config.yaml
n_layer: 23
d_model: 384
n_head: 6
n_kv_head: 2
head_dim: 64
d_mlp: 1536
vocab_size: 32000
activation: "tanh_gelu"
norm: "layernorm"
norm_place: "pre"
norm_eps: 1e-06
positions: "learned"
qk_norm: false
attn_scale: 0.125
bias: "all"
tie_embeddings: true
parallel_block: true
init: "normal"
init_std_qkv: 0.0227
init_std_o: 0.00335
init_std_up: 0.0227
init_std_down: 0.00335
init_out_by_depth: true
optimizer: "soap_variant"
lr: 0.00362
beta1: 0.95
beta2: 0.99
weight_decay: 0.12
lr_head: 0.00753
grad_clip: 0.5
warmup_steps: 200
schedule: "wsd"
decay_fraction: 0.862
decay_shape: "sqrt"
final_lr_fraction: 0.05
batch_tokens: [65536, 131072, 196608]
seq_len: 1024
doc_mask: true
train_tokens: 387700000
steps: 3015
dataset: "wikipedia_en"
Each number is 128 + 32 x the weight over its row's rms, rounded and kept within 0 to 255. Layers, rows and columns count from 0. The size above them is the row's rms in percent of the matrix's.

# layer 15 attention query, 384x384, rms 0.0922, rows 0-8,64-72,128-136, columns 192-383
size [101  93 108 103 103  96  99  93 100 107  98  96 102  99  96  96  88  94 116 112 103 104 111 105 118 109 102]
[[158 140 119 142 163 152 129 103 138 147 127 112 102 124  82 101 103 136  91 122 138  93 122  81 142 120 128 157 122 129 177 150 108 131 112 141 158 100 192  56 119 188 131  98 161 126  84  80 170 145 107 190 118  98 113  87 115 159 108  48 126  74 125 140 130 149 120  98 127 175 108 111 131 110 118 143 149 142 149  77 117 132 124 115 104 122 155 157 164 203 114 120 157  50 120  65 152  91 183 117 112 134 136  75 130 127 136 119 178 140 126 147  99 130 157  67  90  98 120 114 123 136 142  96 136 148 118 157 103 124 159 100 151 127 122 113 102 154 147 104  99 115 101 147 191 154 163 103 143 162 108 121 146  93 117 173 129 143 106 173 154  68 108 146 130 221 182 123 181 115 128 155 116 165 131 116 109 111 142 216 110 137 160 126 138 112 101 141  90 122 142 170]
 [175 165 159 114 102  92 127 125 141 129 137 122  82  95 142 125 139 138  78 135 133 124 116 176 111 134 160  67 106 144 149 146 163 126 192 212 140 157 137 129 208 160  84 124 120 125  92 112 115 120 135 177 178 120 139  75 153 137  83 127 101  90 143 107 127 126 181 142 129 166 122 113 132 148 158 124  60 106 165 127  96 138 142 183 191 183 111 155  92 125 155  72 143 118 173 121 103 151 170  85  88 152 125 176 127 113 133 106  65 104 167 108 133 210  96 160 102 104  97  97  83 117  98 169 156 153 170 107 176 145 160 178 150 122 102 135 174 132 120  88 131 144  99 132 153 126 141 159 113 132 158  52 174 129 121  70 176 113  48 130  84 163 187 110 163  77 107 101  80 105 137 181  79 136 165  81 146 116 126  93  54 123 132 112 129 102 154  50 169 155 160  92]
 [ 95 133 144 158 114 163 203 197  63 110  79 158 164 142 139 131 152 132  88 117 158 134 118 118 101 165 188 170 145 178 100 161 128 151 119 153 127 172 113 143 178 139 124  87  78 144 159 101 186  98 130  80 168  84 128 142 144 133  63  86 148 137  88 153 118  80 194 112 174 114  93 123  88 141 139  85 138 197 158 165 150 140 143 104 163 112 144  79 147 136 106  89 107 116 131 111 109 100 124 189 113 195 170 104 103  72  94  96 114 156 209 153  90  82 135 136 121  73 124 169 186 190  63 169 110 169 157 131 141 141 187 150 157 105 124 177  93 138  98 152 140 153 114 101 120 138 137 115  96 119 185 147 121 108 128 187 159 136 137  87 127 148 171  55  73 158 166 133 129  92 188 142 138 144 140 136  62  88 132 118 102 150 153 114 108 138 184  85 103 122  91  93]
 [153 174  77 168 163 148 172  35 141 127  84  97 130 166 138 116 110 137  88 159 121 172 155 130  99  77 122 151 123 122 124 102  48  64 138 145 135 136 110 142 131 112 174 143 128 102 152 118 188  81 133 119 152 104 141 170 144 154 111 127 138 183 116 160  99 143 101 119 137 102 146 216 144 127 135  98 153 167 149 145 170 128  93  75 165 140 117 131 110  99 131 118 123  82 117 102 142 124 105 123  75 157 126 129 136 115 103 154  63 156 183 150  74  77 170 142 111 140 126 133  81 137 108 158 187 143 187 116 179 158  82  88 171 123 120  99 163 142 122 127  70 174 154  93 166 126 138 160 157  87  94 108  18  88 104  98  86 120 162 118 138 182 107 165 133 154  93 121 154 126  74  78 166 183 115 145 104 195 108 137 145  99  99 109 183 137 105 175  79 140 195 150]
 [101 123 154 131 126 150 145  74 134 131 178 158 138 151 114 126 176 116 141  98 152 130  44 150 129 153  78 106 146 154 149 140 164 126 149 138 143 166 111 132 110 130 166 116 145 153 113 138 131  65  91 121 128 142 168 120 115 123 146 101 139 228 115 114 169 143 127 129 103 153 132 160  79  85  92  95  85 111 151 107 114 163 211 163 164 116 114 152 152 129 160  89 156 127 154  98 127 170 179  72  96  36 115  84 159 189 188 124 156 162 122 146 182 136 123 115 117 143  53 157 116 171 108  85 124 144 124 149 111 154 103 185  68 156 145 163 162 111 138  97 149 165 113 132 148 155 117  52 145 141  97 127  81 133 108 129 135 141 138 182 133  53 133 120 120 147 155 159 137 122 132 136  83  94 124 113 114 133 165  98 131  95 145 126  87 128 128 106 178 138  58 108]
 [ 96 160 132 167 131 160  92 142 178 163 178 104 137  85  84  84 117  63 107 129 184 145 117  88 137  82 148 112 108 119 147 172  83 186 128 180 111 222 123 143 126 138 159 141 170 126  97 157 153 158 160 112  78 131 134 117 165  90 121 105 117 141 106 151 152 133 163 146 131 155 120 108 151  93 155 155 125 101 154 166 207 100 144 117 134 105 121 114 141 137  92 150 136 103 106  12 137 146 127 124 120 132 111 160 171  90 118 136 214 114 108 113 135  59 118 172 116 125 132 107 128 129 122  88  94 140 142  96 168 134 154 160 175 123 108 158 182 100 107 172  97 157  95 139 153 174 161 139 106  99 163  99 195 150 165 116 159  93 117 138 193 148 131 142 109 105  93 203  96  89  99 131 164 144 130 146 160 101 170 138 169  98 156 200 117 130 102 128 194 120 145 129]
 [168 145 134  94 132 124 113  88 119 151 140 135 139 165 177 145 146 169  76  44 133 166  50  96 109  99 143 146  79 174  92 129 115 182 108 135 124 138  80 112 123 118 142 156 128 128  98 125 126 118 123 128 148 145 166 104 152 151 129 147 138  28 119 162 107 153 142 172 154 121 168 124 157 135 173 115 154 102  91 111 114 122  80 141  95 105  92 110  85 170 156 171 106 132 118 103 119 148 146 127 115 113 101 146 102  66 206 195 116 164   0 113 148 112 156 184 138 122 106 117 162 116 174 125 106 125 155  99 107  97  92 111 134 116 112 119  86 120 122 134  92  85 114 198 104  98  79 139 117 156 136  97 128 131 129 117 148 162 185 168 166 130 121 125  94 101 137 132 154  69 135 122  98 149 135 149 124  85 141 114 154 196 137 158 148 104 143 150 151 159 123 132]
 [174  65  87  95 150 117  77 141 105 162 110 194 144 173 143  93 116  98 167 117 118 108  77 122 109 162  99 192 151 103 130 113 141 164 118  99 181 107 117 100 160  95 139  99 114 123 117 154  87 140 107 122 109 153 112 112 141  78 168 165 137 157 141 160 124 124  70  99 158 118 126  73  90 127 113 121  94 128 117 134 145 179 115 163 126 187 140 127 150 169 140 119 148 170 159 119 116 101 131 113  38 112 111 131 171 107 157 144 143 118  99 103 109 129 185 121 133 208 178 153 151 146  99  95 180 130 120 125 152 170 128  84 170 110 120  96 143 172 122  98  85 115 146 135  98  68  99 134 146 134 100  98 183 162 151 147 178 105 134  52 174 134 149  98 154 160 103 101 139  79 103 157  96 112 206 164  89 128 157 107  94 116  98 101 121  60 143 112 144  87 130 166]
 [123 113 115  97 118 110  88 149  99  89 103  57  97 108 146  94 125 150 157 145 117 110 136 111 163 109  72 118 126 127 121 115 123 153 143  94 168 148  95 124 167 152 164 116 109  82  83 118 136 130 109 119 135 108  66 133 206 119 178 197 146  75  83  93 129 101 113 142 134  86 147 152 101  99 133  94 192  88 145 143  97 157 144 155 116  82 127 141 156 131 149 123 147 149 164 121 127 101  96 146  68 126 133 101 137 137 158 114 146  98 158 147 124 133  99 156 100 112 111 135 148  68 133  64 141 102  84 152 120 134 143 113 224 120 131 109 112 145 130 166 186 113 133 198  80  71 138 146 102  95  99 159 154 146 106  81 150 132 154 119 145 109  38 120 123  85 180 124  91 175 137  91 138 147 132  87 117 181 164 115 184 131 151 129 158 139 127 112 126 121 106 108]
 [175 145 115 113 161 115 159 126 157  85 126 123 102  97 177 149 108 103 131 119 123 126 176 162 159 123 172 137 162 132 130 130 109 139 168 200 151  49 152  77  52 129 146 100 118 136 151 153 125 174 100 145 189 132 131 107 103  93  87 144 148 128  82 100 151 187  69  96 104 153 125 147 103 175 146 104 163 122 107  69  90 126  71  79  98  86 100 117 191 111 109 130 106  48 141 146 119 107 125 124 176 131 139 129 121 160 124 129 110 106 161 191 131 108 113 159  66  89 121  96 144 125 179 120 158 106 130 157  65 179 145  91 116 175 132 174 184 160 169 140  97 138 151 102 186 153 133  60 163 156  89 180 121 128 176 173 119 145 133 163 128  87 112  97 171 130 169 116 138 149 143 122 170 121 136  59 133 104 109 154 140 178 161 172  80 114 140 101 122 121 158 121]
 [105 144 177 135 108 165 124 138 113  19 191 156  94 103 111 152 114 124 149 135 132 130 153 133 133 236 163 150  86 146 202 113 170 165 197 159 180 168 123 154 149 165 105  90 107 119  87  71 104 102  65 133 106  70 179 124 137 123 114 111  93 195 140 126 159 118 125 117  97 155 143 115 136 127 163 141 145 131  79  45 167 142 121 132 132 133 150  75 164 131 163 120 137 140  96 115 165 120  89 192  89 132 149 131 104 165 140 174 144 139  84 239 168 137 152 106  93 110 108 128 119 165 110 216 182  78 120  89 164 137 177 135 179 146  99 126 122 132  60  99  93  94 145 158  94  78 142 155 198  78  87 105 126 142 118 159 151 123 117 175 110 112 121  81 194  50 120 133 132  64 160 151 125  78 137 175  90  96 101 112 111 115 127 102 149 101 110 113 164 154  77 113]
 [115  91 154 119 150 108 125 158 128 143 192 164  79 119 102 100 130 124  81 132 170  92 119 116 135 147 132 186 144 145 131 170 112 197 106  61 113 183 141 124 114 115  74 110  97 174 152 130  91 168 121 151 133  82  86 197 111 134 126 133 110 124  96 132 157 104 148  79 143 135  69 122 136 128 136  44  89 140 124 121  96 180 150 139 164 126 141 133 144 107 161 147 169  70  89 152  85  83 125 114 150 130 120 115 104 126  93 150 142 155 132 148 136 163 117 116 130 108  81 131 131 101 148 120 115 119 209 196 159 128 191  75  33 111 148 227  92 103 120  57 120 116 139  57 107  42 142 140 155 137 123 101  68 103 101 123 127 103  79 150 106 100 109  59 119 132 106 117 174 108 142 152 151 136 130 156 165 127 115 102  86 101 148  88 114 178 119 131 109 180 114 164]
 [127 147 121 178 120 102 143 138 160 117 112  62 113 133  78 104 109 125  76 149 160 115 137 144 125  92 168 139 153 177 145 132  78 153 152 105  85 182 109 152 184 151 184 150 120 151  45 129 126  98 185 122 128 104 117 169 157  96 150 143  90 208 126 122 120 131 133 117 126 118 174 138 147  79 126 196 114 173 131 151 170 148 149 187 124  81  87 141 142  61 180 103  99 183 146 116 153 155  93 122  76 135 124 124 154 130 107 117 161 108 132 115 113 108  73  80  49 146 162  77 100 126  95 135 149 154  78 157 148 190 157 198 159  93  99 100  80 108 140  88 182 166 112 165 156 107 137  91 131 123 168  66 166 106 126 122 140  63 146 122 161 125 142 100 150  65 145 162 134 198  70 126  94 123 125  86 111 143 174 105 142  53 145 148 156 161 106 135  90 117 151  88]
 [ 93 175  74 118 144  89 155 166 154 101 211 142 128 132 133 168  70 112 133 124 140 132 111 107 158 166 131 115 145 199 104 119 108 105 206 109 109 122 109 107 138  62 135 150  98 108 140 131 116 108 143 122 129 139 133  80 120 106 106 140 217 204 160 153 155 146 132 157  88  99 126 167 127 115 147 153 135 135 131 121 135 119 177 130 112 120 114 139 108 170 176 137 135 117 124 148 112 128 151 102  97  85 116 131 127 160 163 104 131 147 135 173 106 139 128  95  92 140 142 160  75  76 143 148 138 108 151 148 103 158 137 110 178 156 200 160  73  86 107  90 102  97 137  71 137 135  87 106 113 192 109 157 101 189 141  94 178 100  72 130  94 150  96 130 137 107 118 115 181 128  98 131  84  81  87 156 103 140 107 121  73 105 119 161 119 152 123 154 160 144  75 150]
 [121 141 149 126 170 135 168 139 173  55  92 188 122 169 117 111 139 118 124 139  64 116 148 158 143 126 152 157 110  51 104 207 113 110 139 149  87 219 116 186 178 112 127  59 128  63 129 149 165 117 144 133 104 123 112 120 151  83 114 175 186  81 126  53 162 132 171 191 150 165 127 113 134 179 180  99  81 144 167 127 156 126  98 141 131 146 130 104  89 149 123  99 120  94 129 147  73 124 108 133 134 122 141 141 172 153 176 140 148  95  66 145 152 105 120  65 203  89 101 118 148  97 113 165 181 130 159  83 149 116 167 164 147  92 187  73 109 116 176 157 103 147 107 113 163 189 131 144 110 116  88  85 155  96 137  90  88 111 149 136 130 115  88  96 165 144  75 115  96  75 156  53  99 120  98 138 191 140 171 124 164 104 132  68 120 106  97  90 108 164 116 115]
 [127 177 163  91 161 118 121  89 164  99  95 189 128 111 121 122 162 134 156 125 155 121 172  92 117 107 158 160 117 145 127 126 155 175 145  87 171 136 110  57  63 101 144  86 155 151 148  99 126  59 147 158 167 147 188 179 164 202 100 111 166 131 131 147 115 150 124 117 142 130 127 154 138 140 134 154 142 117 167 108  74 163  92 101  73 178  91 138 122 133 107 134 174  98  80  92 141 111  84 114  96 117 156 110 134 157  81 108 165 152 132 138 130 156 143 137 149 139 181 120 145 125 120  91 140  85 201 171 156 126 210 186 132 124 127 123 110  49 175  98 128 135 205  76 127  26 147 181  93  65 159  99 117 136 101 135 170 101 140 162 167 138 152 105 151 141 122 134 119 203 141 122  99 106 127 168 113 138 130 122 142 153 110 142 129 140 184 175 145 110 224  77]
 [162 133  32 196 124 139 102  75 137 132 113 132 166 117 143 112 127 116 186 148 142 180 163  77 156  92 117 197 139  80  75 197 156 114 126 131 131  62 104 126 171  98 152  95 147 125 104 111 108 103 116 134  81  96 149 130 166 197 143  99 137 196  93 143 122 146  65  71 145 138 126 112 117 184 131 157 109 130 152 167 120 124 130 151  95 142  95 133 126  81 134 128 125 120 120 175 133 136  98  79 127 124 107 139 160  92 164 116 112 156 132 135  68  80 115 214 101 135 131 152  98 137  83  76 161 164 110 137 102 165  98 170 156 137 151 137 124 124 142 132 123 121 131  85 153 185 145 114  99 136  88  98 160  72 179 140 124 104  81  49 160 161 145 131 155 119 151 158 121 111 146 137 105 105 182 103 179 152 108 114  72 122 145 146  95  96 132  89 196 160 180 135]
 [128  87 121  89  79 111 136 144 157 174 111 107 128 150 133 172 118  95 162 151 157  53 127  34 183 106  70 156 108 152 123 150 130 116 124  81 201 162 125 101 151 132 124 139 131 121 113 149 159  89 136 152 129 108 145 129 184  65 114 118 132  83 144 190 172  80 140 132  85 150 166 123 110 123 164  84 172 140 203  97 168 121 138 110 137 111  55 101 140 151 178 137 137 115 153 137 143 106  98 111 151 152 160  92 120 120 135 111 118 103 119 128 120 131 117 136 122 115 119 154  87 122 106 122 165   6 122 182 182 100 106 196 179 145 124 126  81 134 145 161 103 125 156 119 151 123 147 147 157 177  75 115 116  98  90  93 149  88 145 156  92 123 105 168 129 127 118  65 102 122  85 119  97 120  86 131 141 142  62  55 172  69  89 124 101 137  71  57 168 134 150 157]
 [107 114 143 148 150 165 164 163 126 126 129  80 131 122 156 119  74 106  85 113 151 126 142 132 126 176 212 140  56 157 159 104  74 119 121 202 149 107 154 147 128 155  97 127 176 136 166 142 117 181 107 156  89 171 135 110  70 134 131 166 129 137 113 104 106 189  88 230 107 183 120 104 129 117 103 118 153  95 142 109 127 121  94 113  90 107 123 162 151 136 142  97 167 114 125  98 119  89 139 151 176 100 120 152 112 116 135 117 166 143 141 183 159 123 134 125  99 149  76  97 106 102 174 188 114 116 106 160  93 109 150 107  99 127 115 116 172 131 122 129 101 117 111 116 163 139 137 112 120 212 149 150 126 103 157 137 188 112 141 144 131  94 107 100 148 151 136 143 167 106 182  95 118 122 112  99 137 164  81 148 137 156 178 115 164  68 149 114 166 129 112  87]
 [ 97 128 130 115 142 171 132 104 154 127 114 131  72 101 104 123 113 109 162 189 163 130 113 143 103 229 138 135 127 131 150  84 146 131 159 161 151 170 169 126 130 164 117 104 143 117 122  76 126 123 166  87 128  68 190 111  95 111 122 155 151 152 131 105 111 141  92 139 135 173 137  77 160 114 143 107 195  83  67 118  92  49 117 154  96 126 174 158 142 107 149  91 104 151 151 107 135 106 143 163 135 142 165 108 196 122 100 150 120 122 148 148 121 141 141 106 126 133  65  54  87 168  78 133 194  94 186  90 124 200  93 131 145  94 122  93 133 161 124  83 116 116 175 164  89 120 106  86 116 169  86 156 138 129 146 120 152 150 164 128 147 112 101  48 119  78 134 125 179  75 149 123 100 119 130 157 162 119 129 111 126 149 146 121 152 108 112 101 176 178 104 116]
 [145 148 127 124 131 141 203  93 119  89 150 155 109 141 118 118 121  63 109 154 148 149 149 102  30  95 112 126 130 113 144 203  94 124 129  74 133 107 181 163 136 124  99  96 201 117 102 129 112  79 101  88 163 120  86  78 149 133 120  99 109 138 143 117 113  97 138  98 118 164 139 157 120  85 196  88  83 138 154 150 192 136 111 160 112 131 183  91 136 115 108 141 119 133  94 165 168 112 141 154 131 109 125  91 164 140  71 167 169 184 145 154 104 136 135  90  97  84 115 152 114 161 138 103 173 110 146 206 144  86  92 164  57 142  89 181 105 162 219 135 122 157 148 118 125 143 191 154 118 125 143 147 126 123  99 116 157 126 135 186  51 155 142 134 115 178 145 105 126 137 117 186 127 147 123 112 130  46 135 104 127 180 123  73  96  86 117 132 139 163 130 120]
 [ 77 172 152 186 131 143 149 154 179 128 105  86 108 108 144 147  68 144 152 126 122 126 144 127 137 158 193 119 109 156 105 132 118 140 137 137 130 154 114 160 158 191  70 128 141 179 121 136  97 104 206 149 171  28  92 112 124 136 167 154 190 169 110 116 153 149 123 121 121 113  75 186 110  97 169  93 179  94 108 155  94 138 146 134 173  50 125 150  76 153 179 114 165 180  85 153 159  88 119 160  93  87  87  97 122 155  58 168 153 147  65 146 119 103  94  85 121  67 174 119  52 124 129 109 121 136  86 148 169 163 154 135 175 108 200 198 112 171  96 148 126 144 155 142 142 190 142 132 115 122 112  91 109 139 139 109 136  81  84  96  72 139 132 148 216 114  82 207 151 140 121 138 129 139 138 122 115 165 157 119 117 128 115 180  56 133 131 150 174 105 147 101]
 [101  90 142  86 122 141 173  68 159 100 133 184 176 109  67 144 166 121  96 134  63 106 116 151 140 191  83  92 182 139 116 165 154 186 179 127 115 131  73 124 120 112 140 169 106 126  76 139 120 123 112 117 116 151 140 149  83 136  94 102 140 157 125 171 146 144 133 114  87 122 155 148 128 110 152 199  93 154 121 188 146  85 139 148 137  99 114 144 109 178 154  93 158  87 188 166 102 145 134  89  83 125  87 177 130 153 174 139 140 104 155 149 119 125 125  88 173  83 133 124 115  82 135 139 116 186 171 181  95 139 181 152 145 134 141  86 148 152 143 117 135 124 157  73 153 155  59 135 135 113 126 113 103 202  73 100 144 136 132 137  97 138  90 146 199 157 167 176 150  83 123 114  99 110 144 102 106 151 106 147 121  83 138 144  94 130 121 212 132 110 114 143]
 [ 94 151 103 133 120 169 113 157 156  59 106  90 129 136 164 106 142 126  96 166  73 101 183 104 151 147 141 142 149 115 126 161 157 139 152 122  72 192  92 126  95  88  75 103 171 123 169 156 174 139 142 102 114 184 179  88 131  54 131 165 156 107 125  95 107  73 143 128 179 133  88  85 181 127 126  86  96 171 113 132 124  69  73 147 149 153  98  90 139 137 148  96 146 161 165 134 134  71 118 126 133 171  84 195 171 116  86 120 179  64 129 142 131 115 117 132 188 121  98  97 168  90 148 140 113 134 112  55 116 111 121 108  68 138 148  58 154  94 186 151 126 128 139 126 138  92 138 124 164 176 150 104 135 168 109 144 170 104 130  74 102 160 123  86  58  82 119 136 151 143 137 183 175 123  86 113 147 148 175 125 154  66 144 144  79 150 137 118 131 145  99  90]
 [114 133 182 102 126 152 145 102 112 126 111 101 116 132 149 135 163 158 178 108 118 120 158  72 137 161 158 191  79 139 129  94 190 135 117  90 128 140 114  93 125 140 106 154 158 188 145 188 154 109 161  97 173 159 122 137 167 115 120 139 134 134  81 126 115 149 115 170 135  99 175 156 176 117 224 125 160 150 105 161 140  80 100  57 156 175  95  83  77 184 176 136 179 145 113 139 140  96 113 147 132 124 126 139  83 130  69 138 142 135 106 168 180 169 165 137 124 135 154 149 185 167 168  42 125 118 144 124 111 119 146  91 153 131 166 106 101 151 122 120 119  78 171 133 144  79 140 138 100 151 127 127  68 131 149 122 136 155 195 182 141 122 105 178 133 107  71  99 145 124 144 123  93 140 116 150 151  70 144 134 133 194 185 145 119 131 106 144 178 124 167  72]
 [148  42 106 118 161 163 142  82 120 139  93 134 173 124 129  85 132  95  67 143 117 152 126 149 131  81 205 106 128  80  90 137 157 152 150 142  96  83  38 131 158 155 111 141 161 161 121 162 174 159  84 146  55 120  93 151 130 128 171 100 159 136 135 150 146 148  61  95 165  71 127 108 132 202 139 119 142 163  71 154 127 106 171 151 105  59 138 152 148 132 100 179 150 114 105 108 104 107 115 123 185  88 103 163 138 151 102 132 106 173 168 135 144 143 146 130 118 125 144 105 148 201  85 110 121 151 140 109  94 183 118 147 110  93 169 134 132  83  76 130 151 131 117 142 185 232 115  77  78 189  91  73 132 143 187 133  80 104 133 142 149 152 169 123 164  87 139 160 124 118 159 170 122 166 151 110 172 112 167 161  41 143 155 107 144  78 152 135 167  95 144  80]
 [123 107 129 144 136 127 112 154 109 130  87 167 108  95 138 102 105 121 125 158 175 119 114 114 126 131 164 135 108 111 168 165 125 137 103 132 151 157 166  85 147  86 136  81 165  84  87 133 172 142  82  94 179 128 130 128 216 126 144  98 128  80 101 114  99 125 169 145 182 141 142 117  65 124 139  86 134 139 168 102 148 134 119 111 124  81  89 116 133 156 122  90 144 110 154  49 154 159  82 154 170 177 147 167  80 107 116 116 124 136 111 129 105 150  95 145  78 112 124  96 182 137 136 135 123  60  61 130 167 142 152 156 143 146 106 140 120 103 137 176 171 126 167 142  98  87  78 164 139 139 135 137 113 107 115 134 167  68 136 190 129 175 137 140 147  87 159 101 124 122 134 110 136  53 175 152 118 134  98 118 147 115 140 100 113 154 107  83 158 128 137 105]]
# layer 15 attention key, 128x384, rms 0.0899, rows 0-8, columns 192-383
size [106 104  97  98 102 100 100 102  96]
[[166 123 153 123 150 110 152 117 103 152  90  88 156  52 176  88 134 144  99 185 121  88 120  87 133  99 178  97 130  49  52 196 121 115  98 141 166  98 116 139  98 133 116  57 129 148  59 139 155 140 119 109  77 137 138 141 129  89 103 129 152 133 172 119 139 107 119 138 145 120 140  80 109 144  93  66 105 142 131 113 154 144 115 110 162 144 153  82  71 120  88 134 142 154 150 133 161  90 117 124 170 160 139 135 105 122  85 138 191 195 125 125 170 134  72 106 142 163 111 129  96  80 194 151 175 107 145 165 136  99 109 133 198  89 193 119 136 174 122 137 108 173 128 119 113  74  96  85 162 167 123 125 138 110 100 118 117 207 115 137 106 134  91 167 164  71 152 182 149 111 128  89 193 123 183 160 149 152  84 134 137 148 188  77 105 158 140 127 109 123 132 124]
 [136 143 200 128 105 221 115 110 106 102 110 146  92 174 146 104 114 133 123 160 181 101 180 115 100 172 187 109 142 119 123 140 199 121 170 195 138 135 104 170 136 114 124 105 120 117 141  78 164 117 149  63 107  70  74 140 166 193  97 123 121  95 124  93 119  81 116 145 112 108 130 134 189 140 177  95 117 130 145 127 171 110  84 151 174 159 100 152 102 144 108 121  80 191 133 131 132 113 110 118  67 159 111 131 153 192 127  78 100 140 123 161 133 179  85 149 141 109 109 125 141 157 106  97 191 120 106 123 147 129 142 168 146 118 143  94  86  97 132  53 152 195 139 142 104 124 129 126  87 175  47 155 114 207  88  99 132 115 101 162 109 122 150  50 153  72 141 120 136 103  93 110 121 179 148 106 115 159 140 138 106 120 122 148 101 114 142  66 124 108 106 130]
 [133 132  88 181 202 121 190 139  83  85  90  68 115 117 151 125 129  93 154 156 110  99 164 132 128 109 132 134 157 133 147 151 109 198 127  96 126 147 140 132 181 117 140 150 170  94 170 149 148 129 142 132 140 155  51 125 191  82 101 107 112 109 117 126 128 135 106 123  47 107  77 128  89  93 138 117 135 150 107 131 148 138 152 109 143 127 157  67 181 129 123  67 160 133 142 173  72 109  85  71 150 164 143 120 157 144 154 146 168 152 147 170 103  36  84  94 124 178 124 152 122 140 117 172 148 105 134 127 137 151  96 114 108  54 156 131 109  75 142 119 128  71 103 118  73 144  87 116 149 135 135 114 100 139 128 128  91 136 137 127 130  90  96 127 150  88 213 120 133 135 154 107 161 170 114 123 110 128 131 118 132 188 121 145  86 114 113 117 152 170  91 135]
 [ 76 148 121 157 156 201  95 185 124 133  70 177 108 139 136 166 146  87 152 146 124 145 106 138 174 156 158 122 180  99 160 171  89 135 124 144  57 165 167  86 124 128 139  93 194  74 172  89 134 133 116  90  91 110 166 140 159 147 159 128  91 131 170 115  96 129 145 108 115  72 114 159 163 153 129 189 147 134 126  84  79 135 102 103 135  73 121 107 129 174 114 111  82 118 127 100 213 111 118 123 151 188 144 139 160 124 107 163 128 138 102 132 128  87 175 154  65 151 121 183 174 100  93 101 143 180 158  96 159 126 102  74 145 139 201 138 131 129 121  92 146 140 146 105 174 121 144 130 108 117 139  66 129  82  89  95 156  83 131 140 107 140 123 164 149 117  75 152 118 142  77 107 116 116 102 160 128 185 187 140 114  80  88 157 177 144 129 174 114 150 111  97]
 [ 81 136 156 121 161 112 114 121  90 169 134 195 125 139 136 138 208 139  21 119 131 143  74  88 151  93  97 148 164 152 136 131 152 104 178 107 170 197 161 111 104  88 153 138 157 121 136 175 157 132 128 149 148 148 141 124 132 153 120 141 113 174  98 134 116 145 129 150 130 109  68 139 139 156 139 138 128 141 140 104 148 183 147 156 111 155 124 126  91 112 118  85 163 130 167 125 133 135 173 146 149 129 156 131 168 195 141  71 116 166  49 184 192 197  82 148 127  89  98 171 127 150 119 119 125 120  99 128  85 103 138 161  82 113 135 195 109 134 216 116 136 129 189 132 130 146 148 125 132 124 166 127 168 146 170 126 243 181  52 178 144 118 125 100 148 143 128 216 126  83  95 150 143 145  99 137 120 117 117 121 155 114 112 140 108  77 122  83 136 127 174 116]
 [ 65 154 104 118 146 115  72 100 158 122 105 147 154 126 113 155 129 111 179 158 135  89 105 137 141 111 186 129 147 137 188 165 144 140 147 119  73 166  99 174 172 149 165  89 136 154 132 132 218 139 137 161 145 117 158 140 117 120 126 125  98  90  97 101 120  53 126 192 162 172 158 109 120 137 108 133 109 124 177  45 133 118 168 167 159 137 121 109 147 184 151 121 112 144 132  47  89 105 106 134 175 150 116 107 117 110 192 111 122 109 156 155 172 128 137 132 129  98 118  95 140 123 107  71 155 140 156 197 161 125 134 149 110 113 105  50 203 158 144 133 173 109  88 110 122 158  86 111 133 141 189 161 169  68 119 133 118  83  98  97 144 160 170 122 106 159 146 173 123 119  96 132 148 129 131 107 117  70 117 103 116 125 185 120  78 147 115  77  83  79 138  93]
 [133  87 145 108 136  92 130  86 147 153 145 164 147 137 159  63 140 140  96 122  91 133 130  89 161 206 112 136  76 125 124 118 212 142  94 100 134 100 131 146 112 102 120 107 141  99 106 147 132 148 186 151 172 103  93 105 149 171 134 100 107  85 144  90 141 143 109 136 175 138 146  85 133 153 137 127 162 121 143  99  85  82 150 161  79 114 117 141  88  94 121 138  79 102 126 121  85 205  85 110 106  77  69 102 126 148 109 151 109 137  77 169 153 102 143 176  97  79 160 113 133 148 159 137 134 121 215  60 165  62 148  67  88  86 150 124 153 149  71 155 113 121 123 129 112  76 158 154 166 107 145 189 111 149 162 153 119 100 139 112 111 216 116 134 122  67 168 104 130 118  97 169 153  97 125  84  90  97 122 161  84 179 135  94  65 134 106 186 142 168 105  77]
 [ 96  49 101 140 105 128 107 126 131 144  92 113 124 219 145 149 171  88 183 116  98 140  84 118 118 114 200  86 106  53 126 160 148 123 104 139  90 153  97  90 141  79 144 144 117 124 114 138 116 125 114 149  73 142 177 144 102 139 142  97 137 153 131  88 172  90  71 215  74 130 143 144 121 170 111 192  88  79 114 117 162 113 128 151  78 132 111 140 163 169 109 133 100 142 164 156 117  90 101 144 122 185 175 102 117  90 104 163 119 144  84 136  77 149 158 141  85 151 141 170  95 135 171 142 137 143 161 119 157 110 108 139 144 169  94  97 130 102 106 104 137 151 116 141  93 126  95 160 183 138 142  95 172 127 190 139 149  94 138  64 195 111 136 188 144 104 132 138  55 121 140 152 132 113 155 130 122 154  93 179 110 129 128 104  27  84 135 134 142 152 111 166]
 [158 168 125  73 140 129  89 131 132 139 170 122 115 179 173 151 121  58 171 158 111 131 160 106 206 148 108 111 133 129 110 145 118  71 112  78 124 112 131  94 142 157 184 102 112 124 167  93 134  99  76 138 163 131 117 128 203 105  91 114 147 149 139 105 116 103 120 115  99 103 126 119  35  64 151 128 120 157 151  79 125 121 123  79 146 163 170 114 139 109 100 110  96 142 145 150 145 142 110 124 178 126 143 117 137 121 128 142 115 147 135 155 109 105 115 133 131  76 137 115 114 150 146 113 115 147  94 147  68  88 155  97 144 118 127 133 118 109 117 131 121  99 101 106  42 138  99 172 165 125 133 168  77 109 101 102  99 105 151 120 118 102  68  93 106 129 101 129 111 139 110 117 117 115 167 184 137  70  77 115 143 147 129 141 116 133 135  96 196 166 102 135]]